config = dict(
    intermediate_size=576,
    hidden_act='swiglu',
    norm_eps=1e-05,
    positions='rope',
    rope_fraction=1.0,
    bias='none',
    beta1=0.93,
    lr_head=0.0061,
    warmup_steps=200,
    batch_tokens=32768,
    z_loss=0.0001,
)
Each number is 128 + 32 x the weight over its row's rms, rounded and kept within 0 to 255. Layers, rows and columns count from 0. Numbers have three digits each. The size before them is the row's rms in percent of the matrix's.

# layer 8 MLP up, 576x224, rms 0.167, rows 297-317, columns 0-223
098:117150107122163152173157110176136178084103145097159117132091086183142157149131116117160136184102159143088094171127115142142099084155134164139150116130189136165095108058118113118110133144102122122158108086189125112110149127063164234132119139106116146127112085223114128080128139171196060128107215114146181125091167173142107137086158141100169114077143140112165154113144094086077111126078142057161080170123176165106156138098072178174118088142140099153158132144149138140171086186106129115116138130146104087175115154075115119104080134136163128118098079113119068118107099114162088090092114102171131149160107093147146085165125181107087119143173090086126131122124145119157082137131
104:158087153131095039140160108094138122113141121138165093130067137134144165114109139161195119165149128130148136107124127115106164118126203116152138014189119104082130090099174110098152114193185150190159087165102158126139094086152161132108137193128073150103159141098109147118110150116150125174139135150156094115108111152122145098177068185102115076153141134126141085145133131138130146184154153172174106130131182064174179133103124145139114124093184086150139164127155143128115142103163111126139124167116108130063109041128096139107101088107117157127150160108131131105112142135069080134180175129166163181088149022109119101126127106171136087122155126057168103100161095124116101130111
097:104099129178071121168154109069110137112071077151122137115161185178182094131092117157131111169168139078161159143081136095112117136127178157106094099145117140130156175127101142175140150133112136116100139101113098098163151132136077165121162156104114146143116137115109122128175115173145117120103139160139066099074125137097113090141093089124106136158120195092081094143128162070094144090140141143120083110146201095109125108140085140113196118178134104126150194123139136139084119173063093094131176113132119115133156097156117110142116106152143117102153123083167071168095227101086089167145129165115133000167124117192135161164139157097139063113116082151176169169109147097079172120121
101:130128113129101139147104112150152153162077070086046145134138200130124165090141115193138091092127149133142160144160141078154147162127121096077111084140082188095110156129111191110163151107108156119123083103084094143059160162109084107114113207161093154149151138102178179124144108165116115143135112156089140078189098142113118063182135116107150121133109124153133113072075138122148089114176114123107124187186104153117125061105141118142147119194179127148167095142153143111167126117136105123146111112115154154110115119198163082158088063129174126114140103134090059094084111109141143093107156112188090147160155143132114114149133097227130150095081076072060112107145171117145139123135
092:099097096170091180134134120147122174129182128128163115071118112175152161143133169076089112138140125145104099142067200149105091124111143186107144205089177147111101181208163139117139122149150142118174084109197084134156118152104085117104140170083145167114142118157041075092175139139154149051140127141064089108093115158137160142113143177099069155111119176139089128114145141120145202149128110120107068147124127094098120159119126137101080080133120142079107120104105092125133071110165113131131140167155172179073156115124114101090097128121135170187098117106132095158115184069139135101118089146120137116086114119172156153131126163143188071089065113095134125064117182143122137104136
100:177093128132108110195136119151163107106172150113135170121080150112091120131189075106182133130141131054085134130129078143092174212130107160140073120151146132151140123138067110123104110133139177164122065128178087154098137059178137100199133148143117085128103141141102156164153145151154109185127167137186135150157128155129136107076151066123130123122086130126152146115130148205147094169154169132138106182121113149145149175177097147129107089149168157119111136148097127149114146106142079174104098143138145175144133099139140177165100156104059108154145200169135127127113129110087116121091123131114065185094171104078072166117049109152167150138144176130152115060122071178167109128070
106:105167095089101091094113109144078058166201081131148111131117093114116106097117123144077169086171112083122120130154091124141115126084120119100122142091129144091125102077150103102100193197180114063129113126114144102099124125125103118107078080128134138129094153131119117173084139127062124186134053146195122162118171141113136131154177106072187186123035114105141078125066132124162104140105133141119150136094078107149132142124080134114111121131151059129123197143123079089166129139135188060138122157101148142171185146151106092199084124115161124118137124136099148077132119102093148106168146140106163127125141199177157147118108132159124170095131125134197139065150069141108084151145
103:152120186161127140147138092141081080148138126164065147123078040123077129136161125084117127149146117114148175068122131099093127173107136137127164137113097103080132130166086128078122152117045119106088082163128117112100145118120147149086101120103082102128103102132098108101140161097135161106164081146172155165085181083142139185102139140180084118053110131131116161123097098095142151127089180119131134144187161193150164124075125146111078137181122143198104105138180136156112161142105076149183116145206168094121084163115142088135069141207083102163180120093112131109144077109088169114138094145177159120098088147155121143150124107125131157186134128148101144160183101095136153192151
102:164125102129139138149094089132124140040150137145139086134123110123104121125144144080122112129107142101134187128154042143123185130099116127076142159158144116111152107117135142130152181111179170182075105094107176120157140158158135113131164176111138124142131150150136136126133127119116120101062116159150143211178123114120111150156193146121099214092106124107091075164058175080147100106112124149113093195092157100121154149042103152144104135109123084181108175119140118126051107083148193086130189141146150083086145100031092105135178115059117148123145124139151097124148068115153140133118148120177096113114087115100102121169120225124106166142120164113124135074100109155149115095133
097:133122104093120195147183090114130072123133186174163134148129186109111111141143146226163138093150108138170112151156148133081133138096129100123131114113110145158108154111100106110139109129177145137107094145131104175162116124135101203128148143081119155113137077162095099185123112148118098154159149111152094121145142105172141133067121091119086158152188098112152138125082118114112104133135144118187188128110130100065134118131172179092054127085072135149087173163066181110126124093137126049162096111123110103111157108119085167105145147134139181112052111170183174090151080117147151118128184091123097112175167184069100125122107157135064148058042086128148140147123122088134140081115
103:074112168123138162157132143168139132123126154164125137115129130147130127070146140109159117148098137127141127114101212096120131094184145163131141124086164153144193140165165107173144103106021176131170216131055172137124195148098167187105128125145105159113091063108165155090143150186167170114106155125128123147097158053131189170138040103108097107098110174107109116144096116139108093103105124119061125138135098167165098110153119188117117146100150087221107126108129130167155123136090101187066112125090136115071155192151132126168136122155106148124109190147117105154132117121075120159118127094103135064078084159121147152156127104129101140121126162143087189113149107109138125151111
106:120117109145088120145068139084076115182087121121133134123096045125149165162124148091137115156081129119116088144142131108124050145063070117112155132096117124158073147168104161136127126163163157114142191137102140120162136163126073090090084134069203106141143146164139140111162115130122111159148113138144120103148102143083170176159124068140119167156129206091152137145172141078080152180138111137147123227128117077097137103090104096118090112155150136142136124139167109139150131153147128040117161181154154051115122063078112127095075091097156148174099160100187080134120147185136142126125119104111133169113161137148144159171086116138138109100170131105132115060081209137109129105161
091:181135139179134127135128111115183082093177160164158138133077130077090146144071166077111119078123176170129153111138073154051114133152130147067057126135139114082151120098151137202171175139136129086193114088136132152158099118066093170127148119157095095120122123128142113126182136112101069134169074145159171112143122089173127097101157164116126115075105145150141080175131122119145165177134120105089096049106060080121164108145119142146160086137124162151100110212157130132129180114165128140110122190084072101119198135134171101091123186098114098163109135151115121150146157105168178131117081124091110121098131084153099117148106100123056141108107125112103171088198146107132146116119
105:164127110091181108166158174127099094133128113116155078142139150164093134068119073127152076126125128149164136100095107140160149133186188188146144153136125148126109107159188118108042084173107109072099055072137120159090122155134115097116136121132126159113158128102165127119127135079118107147142103173168122148110114131109148120133125148111203148174123143101101175095125153117154124069077145096157105150145093100152075111184128150138134173148173124158150208108159115187122125162111175124132135109154079183111135064197051180126145139080121083112101156104107151137149138054133172170096139101148138108185118103123165145143179116167170085149072107222084151115108155122105097125142
107:098105158148100108127148135128179088204213090150146080115148135105137104123099157155140143111197074123112140128131158150106126116178173131141107084142058091114071140070093178075121152189148102114148140112129107126114134138099183123157130150150113094171178123111098072126129115183117076097104115113116165063168104094149097070142169146056114150130130147174165154124126175149113186089141119064073117128109110114109130106163104119063152155110154147197152140114099134111202143112094099090120144176125113119164076173162154118165145135124126139099132125130134082099173115173116086143170039098114113106138110131171160164103113067148150074154113165168143180123167115159101136160076
101:128159114074087121111163183105130156100139135067135147106085177167150173094154076153110083184121113112139123119186071119101081091114083128142099136103122197086121115154152154158139165126107085116100131129156087129110126130113082102113104136153166132120143090073126109101048156179145100105125128214156083114160075147135109147132087119118142112103160146139167164123180099146124130131127162093148134084145147124131082140162160156078112162157126111169129141084176101129050087098050123058135056142117122090122113139156095127198161127067114119123160070129135092159076099085117142122149128066154075138130175085096186122166116127133160067092166086191136156127100119155094110112095
100:178125120056177099107156129165139139097082179132122124116118146105149129124204196157095114139063075174105151152153106148112105132134151162144151105113104105110134183094131128099141175120115152122157113134154123139133105216146147152120117115170088159141103161124065126098163050169120117154138125087140121118104167103187140172101054135140098151157138129104116099159140169111116096117094167119132108138064158071153148138158091187114080158125181089107157136154080104183121135115155172134061168103106124111118127122110094189153118082133081156076115081060152143090099071160096120098107170105111161157114166072096097146062104129108091100120164065090158127190125139096152123133063
097:121146121157095123097135100130144156090145104093194103140114085152106138143078125154105135104116146081183151116172150113085169052119163095142157143119179073130168153065163108075117065152141107114111091155151163128136135114137110054110114086136080114145142110080147068150085110200119186166139152098130080146163199175123135100154113137122131130147153061150147105111117118120131111158115152079120127141126093161132080110096213135099138119111132221108150151175140166120130140194125133157160195165101136137088095068083131170167164126075111159148156145158145122177123147140138140134138116176072132079101141111168107137155115192125120087068154168200127118169148187154105125173119
097:153132090193154134126066140098111175109106124132108149168127171120166184133120156132129112116174157158152137139149104107154171164169183058105127138131077123128148122131178135151142140137111076066118198152143125108105114160053109129111088118117142117112159111103146174198116153134149135156110096129196083143114126174116121134172100097134192120142084113187135079155141114129103135068151126152113140118156113152089127118080132135092104140094100158107156129192131133094151138152118096105096136117208153130095133139048050145099166064127151112108080156085076121100153159131080106110179114154220082175114100141152111129141184137109083111194174178138064158123106162143150172128073
109:108120155182120175136128141112213129106156129138130101080168134108122058161111092067089143161151126143093114159113153103105114163110153078184145156113087150128091151062134073084148127141116091137158162145121122098137126136176072179129131168151157140098129152129133088148168144189147123104120105117133137153138102089145162129099135142114153083170163122185091056117169130128130104126142155174107181098137136160136164131054101153144111129135147105096151140160087126107098150067157114223196159123091116156117181113157135143151094133126186202070079062123122117134129153096121171120086106150112105143127193104115117133039116076144135167157101212130084182189134108162135124139100
093:133137098133089165173107102139131160116137080093159132086118062087099101130156183129084122166116145060068078113113164154104056113129204079114136075159101109114113129108097100183119179130133153165135139172117112045121139119103092119128120148101145145092097104124151098122084131114097159148138104142120126135136151153152072104134128088123125083175103160158124079111186091065074150152136171133134143155174197162133192151193143099136153144112099080119126119084180124104138143093098161130172204107125137113115109152148128194109108155064121080114148118139115085116039122104108164118124118139106116116141113114167163075121055141145130159067121112122082162135176133081173080187155
# layer 8 MLP down (transposed), 576x224, rms 0.0984, rows 297-317, columns 0-223
100:117077066119166138137151191148061133181082155118104169152095114128164138073106103162158101074184091121089141114073140178133134135102135110127108088095153115141101116143173181075101058095122153126147136141141172098116174194158134168115130073126139200156117112173145133124186103097142094131071170108098132175177177152125130191130129118153122156111120125106157112061121136116107125091139179094132093143109103117075169148194126129129141153172193144140163105080112097096155115146133156119078190093083216165132136103105170140108117138167109144054103109075134183114137136070139107125096131093150136118118127136115124111107150127162111182150163142149044093108110083154110118174125
103:114160081125123121120054090083091108083157113066123110099178125165165099163081153104137145132149104143113193128150118094055093069127118123131150087151151098093101141169151106106076111153143130129086109118078155091108190096159017146126092160207094176166133144108134064111106141145157140142106134088057148064155169127121094126136104108073097118142111156047108118162148122084125126207136123153142174127134166117084116101129154143176170157127110098160095137164119165173101164168148174134175060146112153112108130146124155100159112160182154134188109165081111096129142089138141141168098159118078153122120142142108101094126108169181149146095109133128120123157104103163194129130156
099:142089116114139157107138099086113150186090089138116145121150167137138145126142123105082117141083124097146092143105138124146141134129093099169139050129094117115124107187137184105121139093131159101109151141156168178134127158152177096070159140193109112149124208049082151175134088144153094194143121111146171155143138129136132084171125170179125145168091131165101174109136115137081110195148105140113138138115169115157153118151184080132123060113146107121171121110089153097089075133107122130089105121145127186167117120105187082149129164153144069202136148139121179056132164122103149059180144085138092109091140092107180137073157077105059140089174149124114099142067149190115148178123
101:117106181143152080133141137102116146028127074168172090184161119100175110152161134081099124115160151085141093093182147118098133140141090144096154136127074091122114137157113143132133105093161181106091123087135196137127090063106170092136100140122120100125132105137165100078147137097122149112156118136182060116113063124131127107155088156103184124120097108094134123129107086161118116136115137091084153060122102092162118231098162079182095161134116157098108089089125139169217156077176150079087140079123133132139092140046108129114152121178076134096146069092140115123102144137106103160118121126129165140043072130146115089080123145143127129117132127189141119120114126078099107085148
092:161134079129079095094107061099120131098130124137085128078116122099119145147139169116115149135105142105185110093143142139103087145121173120162136087091146164111128085123122067154141103134132094145149160143141134039139113142095104148103141141079134096099156042108133128151101119151112141140140126129098137105119104156113116193095131088116146090082147118072139118109095137111129167142135142131115121023123141187148158121181112133146092147153113198167110038095091107130134166210154107132184154104115156189112132160158174180082160100122121148121190100088107124125150071131145173167039109222128104097122106172165161149091198100131128128139135120146123137078124086126164143049158
096:115154113175139131050139085142129147159117086081198081117184202134097143158127112093066159120163104106162116133115172144159160113147122140073110148092143094173097101128103163092159090133164203114179081148130162141144141123034106142105093145078155133151124119168130176107083108137138117142099136174103152145082151079049144119161093113185090097118088119129124165157108142138158133053121118163107147247106097142135097154109104151122113098083097049138134109111125117126088096110134132171122150093153090134208085159099155110141129206192130151193108069161147129123086110131118139140143161111110110133109132151146108112165111162134170135120103123158141131162131150097134131139180
102:172109129103138140147136169055100119151176022093137201114134092107171096126108132098150081097139137096078163117138112082073090139137068084165110136114157066089131142128146122108104157157174134177157138126145179163143111141096130152150168118108137118117161150138094128114115095088128127146089117173080103186122140148085123080124163099134166096146124140123110044122131094143156159102128099140128089185167104073144062118086081086152112203144085098128092084172153128081127114151121157103123154125122097111159176140147097154086153108073141132109114117108107181151124133047165133135191116109129224115110114118082078088132112158161127205156132112133091161091183113132136108100102
102:088126144203088177110119155133144152106124161093098118113143164104115139096150135164159163139124119118133178101158149135090159111088070160124163110092130137071103175103144125176092101118106128163197140130154078077127156084118075128121079106136120138157093159150121126134094167126114078089091127127140113154143114052121130082134183103139138184175111173110137092132072040108153111197093188147073131184146137160184139111147136157054133129112085120097101081135136153137071113105114120102198147125157120095156020101131137130087091139138131126067140135111118103132094138183143155137174124112100132150119179101172098188145161163155103082089194141099098114096122144170122108074156
105:151162135143147112169142094136132131135068134134133166108104104128052101148102188049135126160077147098121120171172121198183146124145179147114050102162132095129091131122145151131151150168160138114085097132110130098117142101121050102138151058090105093141172120119081181100080149107126132152093146156130140150093131094112134076165117163104139137136119151085148129175075156157201073097103071162140142253161094121119108149074106117120118083139078140158173068107130084129107141116160099154082137144111167161106164161124162108104128136124144155130150133109182131110103177128148138118138174095167083173077122143111099129102137155160124145169156066132094151144146165131054066132165
097:189135136148096119129112103106059094106145131131127114185161112109133102195067166075097120128141150175172184163202146153154162123139120126096125116083107111119125046108120145099155159146128127135189099094117116135145148109164150157084078143126057127113122141091132137149106126175106107109154123047120215100110140160127161105186066129149078156174186084108134120126124138076102127138174167175114124109192173124114104115149143136156156121145097164054132129107114136145113099134095130141091170166172156195125108089170130132117123134170091126077085083169129085123159119177117153095166101113132101129091146055109170202094147160087114138102143106123153073139134144172065092094147
105:149100089113123108135142170111115116082218131089173119117110140150179121121135137101146060105124136181121076147163165182124138089096099067145172115076168123146110150173108116069094132207163147194112171111118138139125131122144089112076114080075098101188120114180068120090190131147148109140129158075075139154094116117117118146166160136135109126121114167129170097096152069136140066186097153129073161182091127113143100091150097098115104110150114150155179099120181090183135122145142136080113135126109138100143103102173137110140076041159129104089114203107148141139088166181153084115088087149045127111110126146119163109137098137118123085138132152104102119151116096171169100144173
101:170151156131189117152146128109098139110143099152120075100164159160126158135118124162171117120104144077120083130099119147122088124156163106142129148103054151125129140081112129131121158184163129130163135094168187112098120147138233131175114122079154094135101157143145157071174102099146156157082140116231125130133135059126117130096130095092114147115115164104117106148131114073146166150141113071154140076083099131129086073072159067092151122178167101139081113108094074075130106123095110105119128165177108125109144052146128159165123108073114050130124145135101210109172124068149137096126127164163148163090122096140101154084063157158105134095195098113079102126124126181117120101165
095:146064109172094139102155102052147129095039132088164161161143097060131132125140089086155134051163162129167115099135151101150112139167175118140208141175142090101134158101105112114112117072098135074119125086088091138168085141131144140080146116092106198101113163097130168111143110110153173118159134115072187159117090108155151170140123134126095106094179144129071112155122125127129125181177089139148120100145097106152173078169163142160132138144017076119133088148158113138163090086103133129110162124126138082150127193154144127188103211074099096121136139091148136167138126112151137154134154154106101135202107124128155147117126125128142082132121148112115152148207140178103181147133
104:118119096180080169075118190126147141129090156146091069118104166145100109177062153139209094095187088123164121124152068156140122098132144135111108126107090160125101114108153094135147137165164169108103098145139125171155089133180255142143114176132149090111133112153084183084170124047116179111101105134116135103106114118150153189064118207096143076160134112153124131141088137131062164082117154104183110045075168120163109146099150083148168138098065090097146115152110155131165123145178153114121118114139097117165152108129140114107119130158133153116109150132184157104147150130135184131137114133100148134150101077102126128075144113140174144163088172141128133174131113182114108131105
109:122117121119091098119075133114130176175125115175194118118120120135121175105128075096113140137143099125170069104151161154127097147187161162171118099164117067075194104092098119169102134179199114137171136098144160178101195081130131186189082156157149143104105128151155087136125115124157143070105121109121152163152065175141133068130114137149103096153171126100124152191144158142115158144152100078113193152163081108133167059137172090149119113122164117111133108180105096117134136142124124128158153137094088065180156183121148145068168178188099167106179153160161159117173095184133109135131125120150097125206113089138117095136118139111180112136126124163156116068135208123125105122116
100:090160159089132142145185144125112161108128127102135199144087132168114105085101160175137150145204147098170107134141143095182173168139114140104185153130060172176105125073109089111117170166129120152094051126184159126139132116149104120093121163130144116117147099151177157112080159149136131114111073147103107125076163098078082115132169134105116128100156125116186070109106128127115103136102175139131133171125127117155103144159124174096159119180115115090137145084128159091155099137102158138088154145084157091074144098113130124069189147149132115123103176064091129163079139150193115086117095093079160170132173130163204107104112155051174140070098112157195193153115078082127150114109
101:159153083082095168103148176115068111103162083104135137145112097149131147158104129144140149119152157212146086147138161142113119108167173118114110163094144122099124111158140111133123143123179175148134104089152172121113130147117094184093097115087118113067118195089154159087082126127195121140148118149122086125110128123112119247117119152174111108200147108155160141116109172152190132127110154104140075163119098211095075152119172117158113103169169171123155102085105036148094170139124163157094175114100101155121186115124088130132155132123116214086159132159132102109122094137171143147116142094097145112172118140127158170122082125170180107091102136104085090097094153085189062123146
103:144152058154167101098153108104156161141113143088144206114118123110101179164164189103143130111118135112117071160146141146150149131172140139115173135140178147148158123164072092137107079125132137095167190054121145139137109085056046101132142126110087208099170167141127135141125135123149148107182074128104118078136136181118080217147091105145151094123109116125132171079114143110128097097134210209219144067102128155085152189137119125066125165116131111136120106126137115152175136106113162131113149109165154161143136182097132165100100117147073085066128126135113066109119129139103166152142188145124113125112176136139139145171120113147103156137154126079142108072185134115146141137173
099:141134137156150162117173133098158082178071102131126107096146101137112122131137108116118115093133074087096119094060150097133204109136115114109143091146151194099074160113170155135150175122120092116115073170084120126067110173137070068136142202160137180131165129114116104130094118123105133076130166101151131146169145195163196098107178071118123160108100117168146113093138134122180095121109108153053162083182165124108129128069128089143137149098108115082091137137104143122134156209139073095132099117087137108153067117128156154115150172091124146136155096205119169130118047191133099092105172155145117122067130182131140157097121142129110126094149118141131187106084179178140154120167
102:181112160143124108164097100112202140117086112172132154114110153085127143160082118137113113179135131168147114096176133147127117136176140083139139172088122110131099094062214116129128156155127119109133129077114152146135086084150002184124137125138109098161076194126135109138071092146119090125146118079183120177151060155114107105147117140151133105176072146123116113095141166141134104151129112125154115205170106146110146120144159116110144147069133134091185047172113170083121110093140108096078156124091173189131125148135142131102100143097137122069150124113118084157146086020152140161136178160065171110133136162131119088118167119129149154126110121156089157083097169163125161116156
095:126062172070088106133173191055125139083133137113132158082140159096113084171168183176088141179124108109087114154080112214099183145123141165109151134179148156128135116169138126138111118171120093154122142088117087160165120119110128143163152197127134111172172086084184119141105157132154072075143178157129147158179151115164128114147064102184136113142138132063150121198140133129184162104110118109106166108096158167102146067122126109091104094148112117120146144114178135136073155116084164103131170206074161138122160129126102174115129126170186160104150173115088135109069178135114166091117079140129157138138154113127123135142114180131151097125179138125080133169108070108118078090152
# layer 8 MLP gate, 576x224, rms 0.168, rows 298-318, columns 0-223
099:159134130145127068188168138148151127121129076086128055100115095089150052111112137130154166154154186092118156140165131118099124135128127114136097112119053092148101160115099135044144072183165154113137094165171123138210128102153114146171133087158145120159136085145080095117117130158118068153144173077085097112141144144158100103152129098125153142133155138101043070138107131157138144075162133160071167157114082112055043115073105088134110113094211138145089118095076138153188112106101132138127066139148142144163110163080094117151141152181116077112141105114164142118123108127129118150148156157119159122119129137144089114142122113125167109145171098145173126173153198079188138131175
098:131165150161175148135158171104143105143113098113129143159130089158125158107197171130146165118097174171101111162151161117134154130113144153145123144225131127167107100110175158120151160117139126157254058209116072153169200173077104077092083140102110092125098124134134133075116150112104148063176146127083134130159125143154134163121103119110076163135137152085089140096113084122128106158143109094152166130091127109112168135039133119156108137128084150081105106101173195172100157165103191130120118126144117127126151142152061096143082149116164141048142125110142121118150144157128117146122139157144116147134154118062127056108102159081153114138081153161108104118120196164130137179105
095:114109134137164114122149177159113108152134178141080140080158174149110144122135163053137125082080138142071115117127095142126105150146129204084168128141132170076153142140156108128162144091102178151086148099143144101122118104100166184167137093112092135142138105169134214136114122126168106132106102117119120170165095121134121100121147181060139117092082157118122146103122183130168127072183085037108127182135122095072100101147229109139140132109147088125108104173109116123134122184120111100097112126154128121145130231169152175168149137154145157092119164085162131099105122129073116168117126092111153093110102110098143101177205116144133139102064162106105157132101233135156107168098
096:092147159175107155136130167119159144145134142126073180135127106162114189101078203106145115160165084089132148092192143139096145221112107181091132138117202109076116112104147107124085127135100092082064126098086146117065160147143106123138115117130109153149107146147064130102203147055163136125138194138133194098087145148127130151088069112128166156075108131146157136062138166144078172127124145112133085112127142126136130153103153139107124129170141198133128101084111141132174098079128057097123145145136107096151103137067143049116121178050137142090112144181067133129123145097125170149129142112185134155137142136122106118164072169098118094109103172109117146116134137092094077142084
096:162122092122126146068165154147121140142161154109213109111087093106140078126128113129052126105164167139093129127116105099157127130171099128114078105075141102094150061132134145108149125114128066136193126135109135107159061147113091078125084140088132086145169156116139144126178107159133135146100091086155094131102145194121115146158066175149104157098127132127109112151177117159129131147180154066107108119096152114172097126138129139132161095083070140153157123122142255102093082099121115150137139131132108177094164131151086147102103187144160080140135131080090124111149149111153148143206130175141099144086101106160126096236106129143135141080155169093095097197087150113134164096170
102:108123139183150097105123151157148138149187127142139189138104131090144074145107122146088184123089101123191136168145076128131158145118144136120128185161102156192184119153138110112126148097141116062141133199176157133148105171124217138100098097093117104121155190123122141118109152113153165145085175136122070108141110074154136138132130138085127145124169164077139157091137167110113119192110115075127181128107176143162103194153170121154166103136144126128090094102135175090119071098074113165124125208126150145149099120130141105178119054175121120135156142108081086130176178154146086140088128102150051120142132165161164127184181086117078136180144156092143140178066116121090177108157
102:147156085114141119093145106110110189133133093136087123111073157143064101111116217110071134183135192077151174101126138109149148085086176174110172069145142125143128128174074151103101098124099078072103144135148106121151153052152144107138135116082163160112113114148123147088178101123115115104166066129110084139106135114148138112137157079125150091078123145143177179142152138078132183152214126178108172118091189153163138119124102126138107064068145156105126137150167205155073136051052110086171120162064119144144132108115161140131105126148117142136106105120088142084106120157104085134134107102121136142128177141091168155127105094198100114104127194154119141119169125127119111085106
103:072156114136146160138160108184144098153230178128158179160143134097153158140142122126134170190115142135059105116120099126101130200173081116112109145163140187096079125112133105091103068126144100075103134117086117111101134121074126167206157107089156166141149193181100094103107098133096181114172118109107174123151171123170127080132092092174108141158118108155158094058129154156115108144090107101078098139145112139128079166136150131065118196125106122081129082147188128139207180135077156131116107077130159109145127156099128111150157108117074100135124160103150186163162131123141099164110111178122164111134190150103119081138123128156169189092154106157160117085148136165133119122096
097:125076140175097062121129140127133113144195125142097180104129105146165101103117107098111104166120134136146149102205117133167121087093151078090133222160145113159186097126155100135131132156147091162149114110091199164145095138149172117136094038086083155177112087124056113083119165132152137121109112169145126176096124129116127065135144175109113170106086102137102123155174124142141157132106112179113155093058109185151108111111083068153129157158177213123137116155080136137182175158113152118124155143102176111191144122144140095125106164134110065157166104128127128101171089088117123131138115150139135162111134095148110081090139174113183091129156133125076092132091083127038109155098
107:101102111043103137095094135090133159121104100176164077138096163144079136114148188062194151169171132134134127132190128158158147088087098114096111141158084127079163108113149105161158213075140130086183173169140105136151193079148191161126186111142140114133026141149104136165137127088150153112142134120128112140174105118092147128132139126109040139119130142065081161122151159120122151121147099111097160124170100121140145136148148115111150163135058160124072077186169187139167131111141139111103149116108120147139063131137087136169102130143112116151126135147107093077086204076145120135112112104107142136097157086118101091121198101155053189125145128140114122134121131165102176129112
111:105133166152125160114144146172155139073100092173088143177132121146106046108121101098124112188056120145138122124116145141074189151178154203161168147208115183134140135134173121122121106087130130126082067126151088108160155078109227141132191151161100145107113102153141101152057125093122121112184169136180122132179150090096114144208101152088123152138112082179125106108165087161133084166084154119140132127120155152084110168098185166085179143064117120163151104152100164104085100154141087147135123103120119146161085155159148182137117142199173119122121147155097118141100116136117101147139086161206134111099109097123138142181133179115142148121074111113106164154130115124137123102159
091:162171104161127105168140129097117107108095078177138167073104096130142090035095082165083119183146144139177109167117158113065084095145167114082167090174107125098156146114151111123080165138108114092059096084165107130153150096042083093140107143143170093058106142147114132098167158176126132150149116114141169105128157115132139074131115088094178112136105146149116136143122090148113177185130083101132161161123148145120129127092136140115189113140038141161125113163144156067100092131159130153168159120086109087121117172186126106116191115130090129124081131162124121168104100125115129127098106071086137102158116124159164215124141134110212114090120108183106184114124131164190125117139
105:098151119120143144116161082145160119110079106094124146180116080144132129126137136116100120180126158064105170092150116115096169129167094110152146130144155129113142202129100149127116100087206079120119157194211137165157133146056104130071134089149165138139132157122111099087133071129069147104153083114096153120093130144168100112150147132112135131116169124159127145170185164154130109177106110126137164084133091104103082134132193105102090155120083111049117120133094133173105115113165061201172151130077102155177119181144166174123151160147122125179141144076089079099141078091129147069097057123131172103111110222106121128137119144169128132131157117090179152144128147171176187120135
110:137145134097179126154182114148131197103104100108101126151088134144120085089159158132159107137135114071115106152142113157158147106149122131163053126126160174089115108110170146092118095149107108098123061121120086071169119141149155123136092057132115030106048061127132137092120149114149174175110153096125188165111070085089186081157123081146187104139155166102081156110088120148120138156095190174186143091144098112138133162159130125144107103166138141090110135052079160171100155195108125163141124122090089185072162132130138152092116137144131074089167184170123118125123145095115160164130182142108132131172163090157112108132059137102166127136125111115146191094143098119098128093121
102:145102178150139103150142124156128147064163165062105100113096142120103102111116049121079138162123132164212174171172078107132172123087104080100124160112113088088116095124122124173123188138131151078100105184147134136167091137128127089088146149157183108106147148157108100121106130192138113173139126159160124101127154170141147136102135081166132144127170159131083148113104067117105145084108077148106129095116110187129124109132116137110095098115084127074131155122198103063149124141090129139127187123115165076111178110185125111130185153087100150123164096090048181195057120127149110112159101099152111082128123132155117110126099171108197158100122105143138181093102113146058182122066
099:130119175132172155108124150121139107166128125138103121117133136120118141145126126088155141111109104126095157129216084094117144094159114149125108159103192105119146107116140101109144190043129110097144120166091103097063133144101095098121132133171180118115138114114108076141158094134140080135141158161174186134130128091103155139169144096147140179054114119079138160092105119162094132116121147134124153126060149087100116109100118146118158066100120126101065147133161176080186113113142168123146064176118038119127120152108179123141166021071203130207145138133108085123167116112126191100196135100143108140158130133169134129123180133158086097159111191148115130157126175145095039093118
099:098123089165148143163139195164113087172097048105117160113096173113148107133146118092134220171070157125115140126149124153130098136165151180141098105188102164146131128102144161111102077176185089122135115154121125057154150146125149140102157134133116110135140158081160108100121049142191112147163120156136093121138134092148098092160085087094152128096123116131128160134150118099080112147114152109156193087156077127102134163101171085171111085111099137113204147101100163123143191134140228118155113105109201136133138139114142121128140162141080150192149140166157102141109109154184116139173091215084031150129156153115141119147146161124112140161148124170159113175164090122158109095113
105:166116158111081125098139135102077152113136100101116134137132181116061134190141127139124187132165133161106178147149152095127143122133125139120179148175108133137161141143113140097209130110110143072078131106200097083178162134140109176143154100166130097093121142176185170176190145109124134085150144101092174135104090106128105127132160165073152150046083155082138195226100113095130132114121176148146113126100121140157115161146062112120176122147171157132155121130102108132157125114121071144089044063114121173139172151193129112096129115143151140157177118122082060083132171117138113114147056099128140153112125184184117127129120120114142098163133085129076128091126086113204110135110
104:146101126143148133143100105132127163140132083152109164168182074137075119123182112161155176164148120096167123133076169085141155108102174102137114060169121096111114161122152086141161080209124173079175100145179147107091144152131118164163107144091139103133084116154118200116102086115112180110149150130171093132142128173145155076173090124107138115162086126122151145116145120115105113164162134172095163145109104166082145141169140121096069135148085123056151145105200153127152179065090118072070146147181133090111123127092123133150103135142122077104066085103183143122150116074112129072187136076161102086118094156148168187079146134144103144127111170077164116119083168178104099139079
096:123143165119132140115114112126144096167176159134208097187118102132134149107105089104127160101127132154141192101141091081135116177151095135130124066117111132187108168123151123072091116095112096122109159116159201157132174109159224118155171073187153111108081164111097189087136091136121145119156154153084150132123133091199144169131135130167161190089125148152073102095127112151102106094208102120117111104130086107180123099121093158141132120170140142150200126123081070123081137132149123129100066115140086113084112124092150132115145166132186181159133113146070130116182036146097109153098126063128106137114150108098148166144147109148134191124089108135166147117052116143160168162123
095:080152118132054148173149112097109155132148140115138175194126140100101152198108127128112143108128187092138138134198133147163099094110144142134145159160136113142064100098092150156155143148141069171118123130134155161169136118097126137163110101100151109052085165049144115132143108216102126149076145081172072105123144107130120169178155100157180133155153243100124143103111088068145158126091115116050077138166158148110105145132087110109130100140155100119147087111083108068153132151146107132118135127058142180139211135144124138154120123083136096140160158134106100170058130130147130181136082135139079118138118157161172134093163146074151147125055160125105123171114099096140134089141